python train.py --bias="qkv" --init_std_o=0.0105 --lr=0.00868
Each number is 128 + 24 x the weight over its row's rms, rounded and kept within 0 to 255. Layers, rows and columns count from 0. Numbers have three digits each. The size before them is the row's rms in percent of the matrix's.

# up: layer 11 MLP up, 512x192, rms 0.189, rows 484-511, columns 96-191
# down: layer 11 MLP down (transposed), 512x192, rms 0.109, rows 484-511, columns 96-191
# gate: layer 11 MLP gate, 512x192, rms 0.177, rows 485-511, columns 96-191
up484 109:087114128158157132131139126107129129093168185138145159102162133140119092061095114129117135114139149142117083138163123137139102117146151112135176097146182109093124147119100092119120128158143124121144119118120106127125152177147172113143127156150119113154127099127107130132142083111120158071
down484 102:160129142106156092089119142118145131128105091109110125123129113086116127175110121186114111100164090132114138132136109168156124176141067132106146138106119146161114106167113125098153105099123098154146133133081170128112081137114103120132120109144110112153136149119130186135108148140108151130
gate485 092:155115112132115132099109124115099127111164151104102113135120133126113163102137127138129116097128138096122151136136093119115143136131138117025106157139086136148164143206151111177147138144171141099167144134100140130123168114185102150115152092107127127139120128137098167141104140143102137116
up485 093:141118116153137096089101146102067098126142125152129101151160117144103163125141112133098108111132118112154147164079132114161133104143119122144114116117105121144126149166160127163111145151126107089133167106113123119109122109159144105144159127092142123123080144122094129088119086152136106125
down485 098:128192111122136126141161106139145120144111089140129127105139138131134098129095174128135114131117189128104136146152173149098153131146165133130188115134131147136096137132141132111110147115110074127142114122130132093169153129103132119156085127118143133157193119123129092144093126098124131141
gate486 113:128125150155146135134147149136106120116124128113091110084118129128137131100146164141098130135143164148147136115124116082086052159091114139142131110141095137101144102117124108141130136136107114141148161140157147116118145136134144179158062071145124073107141152120148136127110103137174150103
up486 112:128114089129107171094152130136143130170093113131133089136074104117112136091164151137114116143114131154164158090162126135091095101079119151074144121094158119124143120128107059131138130151126122085081127141114162172138136162141182125159134112127112128100158104102108144132115130158158134141
down486 103:128127168158139129127121123147153116145128117134142139091132112071121144124130109129105115119071174101161120179129119106152146132176140125134082122147099117087143139111090138160131100128096147111126140107096116158144088147138147152130111108132150138158171133093127141117152093161113122130
gate487 102:093127155106157132160188140087144155146139139126153102121109141129120113146136137125114140120148190096106149113137143144135093142102139131138128129154126181113113138112154095119096133085165111162148140131118175143147091102165108115109119074136138086114139115142123125121155151119074171112
up487 105:124153135101146077129127141073164144115156184125111161127119111148155125126103166130127126118092108151150115120144131140165139125139126124143130186110051139117163124141127158171071126113120160123148099147118121119183115114099130115116127135159100145141123127105097080090130147120136172111
down487 102:111169179165097142166154143098123089109118122100129113117133139152137118128163142094101152138118135099125156151127137133126139136104138129123179141134111089142156085128152161173140090067172136140074167137133142123125162152137101164114147107147138142140116097138140121116142124094165172117
gate488 095:172090113114114151155135179122110123103130129112113143112093101146147140107157153150101129142137172120102132132154089183127102138133154100102107113101156105135128130125160134143079139105142128118130139079090155166138104098165095146138160131110122172130138138124127095145121126155115107165
up488 095:138163098139101125138130089161138136143108123149139138105154147088132113110128092119124145069106158117129129140153151111107126096139126152127160110161115143128143177173110181159164082125088121177100147130100086113170110156146148146144125133115126136099119147126135145117124157085148102092
down488 097:104141073140151142136103153080113081108131139122118146119153139117135166071124144107129086150112134155102104168124107112141094147136133133137134124098107105151091142102138152150117126158137116099133158141128139123136114149122126133147148162091119128115149128114146153126102122142132116178
gate489 104:152114125106110114113096148122100129130118136092143164093136144174100122146129146156186151136113166131137095136195131092080110129157138122112106096142143148137116157123116131128103113123140104109105104101119152123122145132144101135107123105119154134104084149146136127096132147144113111096
up489 107:147147127145105137104146096065158159098126140109085187101109099144167097123125102105080158110128142099095134112082137105124119135106117091154181144121130115131106080085120136129162118137129129121141102087113107102119136129165138085160131169113117116140169115119108086170132136149130151152
down489 102:132102116156143138122154100077122145113099141178143087101123152168110126078148105111186098131111107111079156158087150099120150127155162143103099140110138141087130133077148163098139148130140123110079119137130123184084159132142151155113119101129091147091144147087159151114122089143162143128
gate490 089:164158095133138155125084146138102148125141117093102149138156111112153123138087078131113079109142146149124126174163136149102108147149127129124141109126137130172106121098158139130102152149106141092167168147139097122125137143141145133129134114171062120083130131121124125165103123129087121130
up490 077:114129171048138133162134149104118114125117142189123130115154130159126102128141117143111092113139119129127115118100132130145105116130162115100140171120112147077116140109120129121183123122108121100083128080093178128137123127101107157105128142077159147156123148114158150120108166140149129134
down490 088:145088112121156138116107154140108099123131088118126100186130156162097143179139098105144125120105114135140170121138193131094112172116128117110146139158139093135104096137130117165133099138087101126103172116072102111134128110100126129107143118135070124134110089112124207104155142161185138122
gate491 092:123130137135119108093161124140110136091151146112137119078110120119164144138130141133196104098127153109121148116115128172101137125145137150138168141099075133161156113124128145168127118140105128104086120112106107116109129144133133168109100087156113177160138120124130154144163143116083152102
up491 090:113147123115140165123112160124105127130157117092124113124142114148121137132107131125145132139114095150148160137093152097124137112138082132153094124135174128137173108194153123121100141202134179100149122112133121141137090129124126145120120115131140137123107118090152090113128175083156111107
down491 089:178126127129105118150145123148104154151114159119134143094131195108113148097106122094087153136128119132148095131130142120139126093118107103147115081139099121135125141141160098132105076193135173106155148099163099127136121129088103118140108119095152115117112122123153118098118102098144092128
gate492 103:164168115114134101137105134165142094157141144100130120130084146104137111142145115090106099107148121090138125142131135074132133154149148175122135120115132122120139112135119119132127134108155066137113124162137098129136181134110145118088157096141135118113106110110108139139081149076101106165
up492 099:146149135137155110149101148142131148104145148156128130153118130123134120133139100163108132105110131135123087149134158086088126109092119127116097086158115148107130124160126123097146121132114137114120111144128144186118138095145128143153116153141160132140091118163111136118137087119088168133
down492 104:123106173126179099104129171138149109101150143151140158156115156126108145093121129136124066126127142076114106134134112122131120123136163121120104106140113115158107116112114132128141129133134157097127109129084123143135160152132122133117116095080166135108128125119154136121093157149170162085
gate493 102:144110159144146114135119102113143167122157135109126144141138147140159097118143161135146061105136129132125110127144123139105113157091148143113098127153105121103141103108100128119103148133181156153135177129087117113092125139147142155105167126120105050141146138118104125140117116123121113088
up493 104:090163126164084112170157152104163112109110095142164117133117160135166109167099099120129142142123085123075099154083148124124080136137138100139137155117157130127160146164095116128147130164124140131172087165138157135115155169107147145129146142126144101102117096117143151099130146092132151139
down493 103:104132134109121162100133127166119144125131163125110164117133086125108131099093120149097100130135143126109125094121125097125157148160120108116146131127105117114124127096090138136138112135131133147142113113141136097091107158164099091110151117097109080091162084070159167140102157186139158110
gate494 106:153170133112113165086121159111096114096147115165122054120116085155125100151111135111193132121138127118192154145122098147151097129145162070126124119131153143181134120132156123146103119131118126110143133158098145091106151147103083110089103075156123099133130115129115113139116152086110155148
up494 107:095126116103103119111131119163095131100122145138174109099108092157162107109128150116131124108177109086082168103157089092137155134117124108119138096122141068166117129133134107168119104167147153121131170160096163121174143154080129127157128126109107129113152100153083128123120123095087125153
down494 100:158136130123120106178116127107106146170184125130112127156169100109117111134152150129095195107121126137136168097129139132103124175151138130122106125122138130175130160135108113115172126173137149140180165137104107146131114091152142113150155082134146143179113130126122080100104132173154148116
gate495 104:147114112138097132133104123103106148121106106146134109153058159128149113123115166176124113112138160154112100125150161126107124147110123105180116124118158131136160105081130111156118148157151148146133119104125170114078113153097137171106147116122130140127101147104090110126113076115133157108
up495 097:128110116124120112109115111180128137125117130139167099127079186112128115128130149137149126134084114063096142097130109095102116191118125087173153125086120182138176106138099096163139153139123092117129152103136128124126130137078128123095124126107139140145135119117104128134138112122161117103
down495 098:141124162113122149156139122140139103077145089105108082115155151080069108142118129144127135145085103121101106156115130164128150113100116090107140135117141081100103067097173094110121115119125156112123139138130115154120121132127157126110161126121128167128141107117126130161140122128132131150
gate496 110:118109139153090139133181109148113152096115151082066143143123139136114165082158095106131134116134086065114107131128098134122125147104136133126129143127091098134148137149148154104149156143121138146175118075107091087128128088124110102121154119097116117063107121092174113162126083138131173116
up496 107:143115136116134131109124148107150138126159138191159122136138179174139110156123137121165145120135139133086082149131153115160126080154145140154126115131174130127132138137116208107139149129144133103127136108108137116185107198194101120148118122103138130096176171095097130124155130146130113094
down496 108:114135115120168133109082118110129124085142099126118142120083118141085152126104133181137115169140167123131090102127165152169136070130127114132143128086127171220132140193102126119138122108108150155160141140146152105109096124089129131117154129170132111133139133122079111106108138106145109116
gate497 098:125194145133127169146098108094113122132114114106119134123124106141149113151060149134133114145170125148116160108121136115146105146116123112125120119131090097038151078115098143106183117112122109139157109156113138135115177109165111120105100128115156136135114121106130154145141129138116117116
up497 096:103139129089128169098117107134130154133147147141136145116137123146126162125142123129129134143140138147112125111117139133129112160129124099131094088093154089162138116072179124100127125156157161123103160142113130139104117137082104085175107070122125098092125156104121074120123153108114093121
down497 104:146106066165095134184092189126152108085147137133114100134163129156140121105165127141136154140125111140139140110116146115135122111143114131110098118143179149164155130020082106152136112113118104095160146123130134114144096140151141174135121109162117134110153089131125169111112124144118152129
gate498 105:160138131134118085133106156121117118143114164128132175119141168142173127126137116160104087102136140127118140122106134097145143106155101146156150130091100152116164109116101175139119103148122127105125121129110114161101094100144120123153148143119123104139091110087094104137122125149089162160
up498 102:145114130126157114161130107092142121161130085149139141150125128093122177146135119127111159117114127110102123099094085129085082178105141124096108149119104114141110129121118097068110149130092159160131158103169104169143101125155150140106091120086134115145141119134120135123139094133169135102
down498 097:124094155138105116153087134056105124128115195110096144178124131162130147137127134110129121114088131108088151146113117141122114112094134119127180135126150134135114151125142113111126183111118118129176149099121121123147118092157137167136148133120122148153096147131134128137127069144108105141
gate499 110:146114122166144127143130166126126143111108122125117125161147149146144123116127126107128118139081112087119093158149091149110133156151112182156147151139173118096105127158093103171150092119119131077158137090119148134113122122131122182138191130098156155112119093136114125137157154105144128132
up499 105:126149099126118155151126108110143075146179109094125127184125100106106105113123069139162145118151123098132155140166109120098137138153182086080160103133145076105136118150163109145107107112148095142100114112127104131144131151112079118099112148097134091144147158124117095129124148153138118090
down499 106:103097109112141124089184108123161128116142121150109152134110142105144119092102185144146122094136133122184162115080138130132140114068108101109119149178136149143142168186126089156143134095110159139128159169130137073080085131129117129131150178121124129159134136147090160121131096149107159116
gate500 110:142130118137105105144151147152140115134130124127109132153138160126161119148163194142123166111093146171129146165098129105153184143119121166155148130123110140152153124114129125122154154115090117123134125127114121133131099113140112144115179140101113139160102102125148124150140132125154166142
up500 108:129163168093134130079086148105138119146145145145142145154174139141107098089125149186118136158145129123168117121118140064115099122144133091114104128120128127137152116144110130136127062128177169124138124113093070125135121112152139090134144124071098095156109160120097139091125154140122093151
down500 108:118121097153089141142142114129130115121121140157155130175120127149103108126152155125142127084137126108112122164122137167107152109143140111140169106144154121109112159131183141126125164087120157141126164068166154110146156122091109139154146145116121131120129127135108134096124092104124133139
gate501 085:126129099142113132065110124144102113100145112172128171127107173118099113131091111129088114121085143116104099111154155161120187110172113121137118125120123108119131144128123088154113090141128133121123129107140118142137137100109105156102136101167114161168129138137122132118113145077113148162
up501 086:184107139134092107164122103155104169109087123139140153123145156132108134149100108143133155173108128162127084111126114111130086101106078173063122117142141128116136137099083171158118167153142154095135133117126161173155081157122127135151138156108088152101115128161119093116130145113121098121
down501 090:115159147116123177150114146147125101148113158138133093142130106109090101155163133150144146122129102124134110132147072149088138170098170127132158126171114106110158128122163149117144127147131103171113153109102130142119153130094135143149157142112191144167125122101142160121167138129166159129
gate502 109:109134097139085114147078164114157125140138117160118119152134138161146123128076101123130166117102143137115126134127112091091055128080121082144134112120159102133134152097095127096153088145162112120124150104104136106151120123117123115128136138117087141106135136119147126161116142131139151103
up502 104:126140148104102075146110107107104135150140107109054109116114125140161133114111188123143146131110119110150148153148140128130133145118116107117142128160169129118174149134140135120146110148111132117108169111063129137140177096146067149119116174162135117129132077135130154124134152148145127129
down502 102:105140129080106119129110111097157114142108107169122129149126091116138100113163142127149109090093152106086122131137160106135135147082149154123112162096154128131174123109121126112121132082124159134134143110117100143109119112095149164137129113147086106155152154123174156100113134128152162139
gate503 088:091106183124136149105102154159140111095138111122077130135096104140139111151141092116108132126121111148135123189150113137081103153138098139095149121123148111102109137136156118148142183158134133107154159101182163136145149122116167175089148132146116151067129155152143102138116148112110100134
up503 091:139155121126135114149113115142154137171097147108086142118164105096140145123133115141121148169140144158166084123131106162166146140145129136143137164080124129182093093137126150137133173148107118135125115089124113132118156116126142156095119067129150113122124098124111128132116100103116123142
down503 088:114157143160148123148113145082105103131159111129127128108139108139109115116111126109097133144121129126107165115098154154116188148144126063088091163171115136121084107123135097156121126112147150134145125145126123108141083083081079104137134115137112104090183078155151094116138152142151150148
gate504 097:146110130145167125136083162128133117139115098100138114134153137156126116082116089122124099118109140179167140101142091173097109113139156042112081094137110139132077154150140090087118146155107062134096142099149128091119154142122141145106134116131094142130122139101154161157135112137113101154
up504 100:134110127159085120127128140131159157155126168151103145114151125111096145137102142126130145104123111103126143129102146142139134133146128135113098145135153119158118113123148122116143080180135104125075100158105094148178127109159125131168096125104154150147120158174118136105134118107114143138
down504 103:145134119120138119120143137141100134143143142127096079199114128134131153188132124124120147130107095063084138140110135107121093134165127161152133107153143102140105105109177120112163154152104126133145108127130118138163140112125117120116107151122114171143150135112160116142163126119091170152
gate505 106:110122115132141163124154125084094101116169106160116087171107102151128111141120149149136127102116130113119098169113136124098079145063170139185114132120169146139137097157149184108106140152122113104128099107132141173109166153132152156115125109111113149134125156119122124127093137146131107095
up505 105:146163129145117110161137144157081119109164120128136112162101139149150116147133130149114154135167155114139116119152117157125071088172120118106109185095078115164142115082102119176129153146156110121144150133100121129055139136092115094125166146121146113151130142112124128123133166094132103114
down505 107:147137169199137091158139116154107109139142134167180100121124093117146127161117130126138130107152118111091112109135088179114165108138131130138159142170155127114147113135101115096151131112127103118096151151141117120126131090134135098127125136124096135165078140117149140125144079095183149134
gate506 104:152122111121138079123099090120127122155101149136140143112103150143118153116155203114081124097144126112126113100113120152170090155104102145134115092089116141135129121125158112102148132167116132090111135135109143085151094121144119142135112136127098131107101111120105088161142147118118141112
up506 100:129120136138138123114136126147128126148157138115120078150125138138124164146125151169152094096157107106126135113109153128138107119145158120090121125167140121127131135130177123132138141101122145149153066130114102109109114126098150122115107100121156125102090153053094100113131136190123149133
down506 104:121162155100060163150148115118142099154115139136169126091142133109122162139154103164079118143120140117142109136150119191154167160151096131120106101089122127099127099111153124147127133110123151131125151133152133101101111113149123090175128120144120115112129158099169145068102113134137137120
gate507 093:124118131141109129123116093131098099108114151112124080101095113090122134145128103131141146093145149092131147164146133121118137125138071141120114182054130123140119148112169124155126104115140110145153137143127105169159164115147129180106144109108157150101144115118151090090133161124123174120
up507 095:169108135068116125139121138123146143157121151133103099128126131192138130133111157159130147127139118100141120122124124121143103135143138089131121100136121134143117128114115123111099075135136096114104115127151131141158129146112109098147144121112125090126166127131126087142115129175110139142
down507 099:128119101115162109146130115112141131121110179096133151134116126160115105122145159118139135166123137164135134131144122136132090105155154122131090140110132128175084152075131106117108131149153140135136107142107169131157128152118135157160132131129131140119126139162120138137164171115129112094
gate508 090:105089121120123139091096113138090106171126114121107116103126128106142125136164132158131091113114135116102091092123140081149137124138149113123145153108103122142163133108119121104145107123201108126178114138122112105126133097089094106101115113145120117123116106106104132115074142190089148098
up508 095:168106088124109138128112155121148118169088126108130136152143152147130107135171104156150120136081115120140131142098109126099209143140092131133122079113164100114150117133158146162165134146148118164112147130130148155111090065107088111115143120149107153118098128137143124167108158098132134124
down508 093:075126097133127128163122125142137142091130134131116093127100101127162099134138123137138156090145144126172108132145131125116085152121069119130138143128126101172155098117130137109142103138146131121110140134144125112125104077116146122134135129128131140154110158118163111152112152112139108115
gate509 102:144119166103127157123131123159134102130175148109132097135128126129143169089135096143129122141131147166141051091112117153129140119141131098146106100107125130103128145174169109078158140146097119154103158134118167136133131087091146141140131108140114158114122136171097141142104112138165205131
up509 106:121126127104127111169132148136111152116108148150135192133123120102138104158125113158078155159076146156101146157106182137105186157128127153139120126111104132118141130137112128120190138115134123130125117133157108101150138123141141186138130104157102117152138094096149179160150124107105123145
down509 103:108117120142164144144132102122093127159089114129122115154128139146090059127145191110105116150090074114109126141133148125143135095136103137123132141107111102163127123171166125103118145132151143117132148090103188113129137141087120146116087134104159116108157113099092132111121124120139154103
gate510 095:100156113142119142103151125080109112097167154103170111104096153141136143120145120099106113101109080117120101069152137173113114175151121103102135129156156148139152097122111157150115117188139098088093112104124110119143125126109116149122137121128130123117078103137136150136115142089152104097
up510 101:142125119113134120136107121134132137120090125124141120163160125127134164117146102113146047110089156130138072090055127133134118100145134133141119124128094148132103092170143145054131177122157138157129128124174139084135125121136123136129142172093109124109183117123145123091153083102149147150
down510 097:130143139073175086122106090151108096145149127165137108124109158154130092156118126129105167120142169139138135128134099163119147129103148136151174127153114176128147152113134137145142094160136135069099143126151161154133116105157143126167138136147150076113106135110120109128100160110132132122
gate511 100:092102089137164149117120132117142137131110080156155101128139212132124096154134114158112106139124116108124153181156086108112136128100161116200112141123145139165162154148154111158187135120124128127095182139153165183123109124114096131132142115151143113131118121155130144168125169097131113104
up511 101:181114119126124104106112129076171125146155086155123171132116132126106098150099134132146153112109159119148141107148120113176104161075084131114106116112130117089126108140134101138072146142111152118149154150122114121123120134168099108156107146145137097148105143123128141185126136120130134150
down511 100:107109083131093136145167150098144121142127090116127136112112194109134105149120161123134197150108126161163135129123116145169099101105170177127129133117163116123146158124156144157096119132126131197156104170128130134135128142111107142095111125105152117195166124137152144140184093149142134116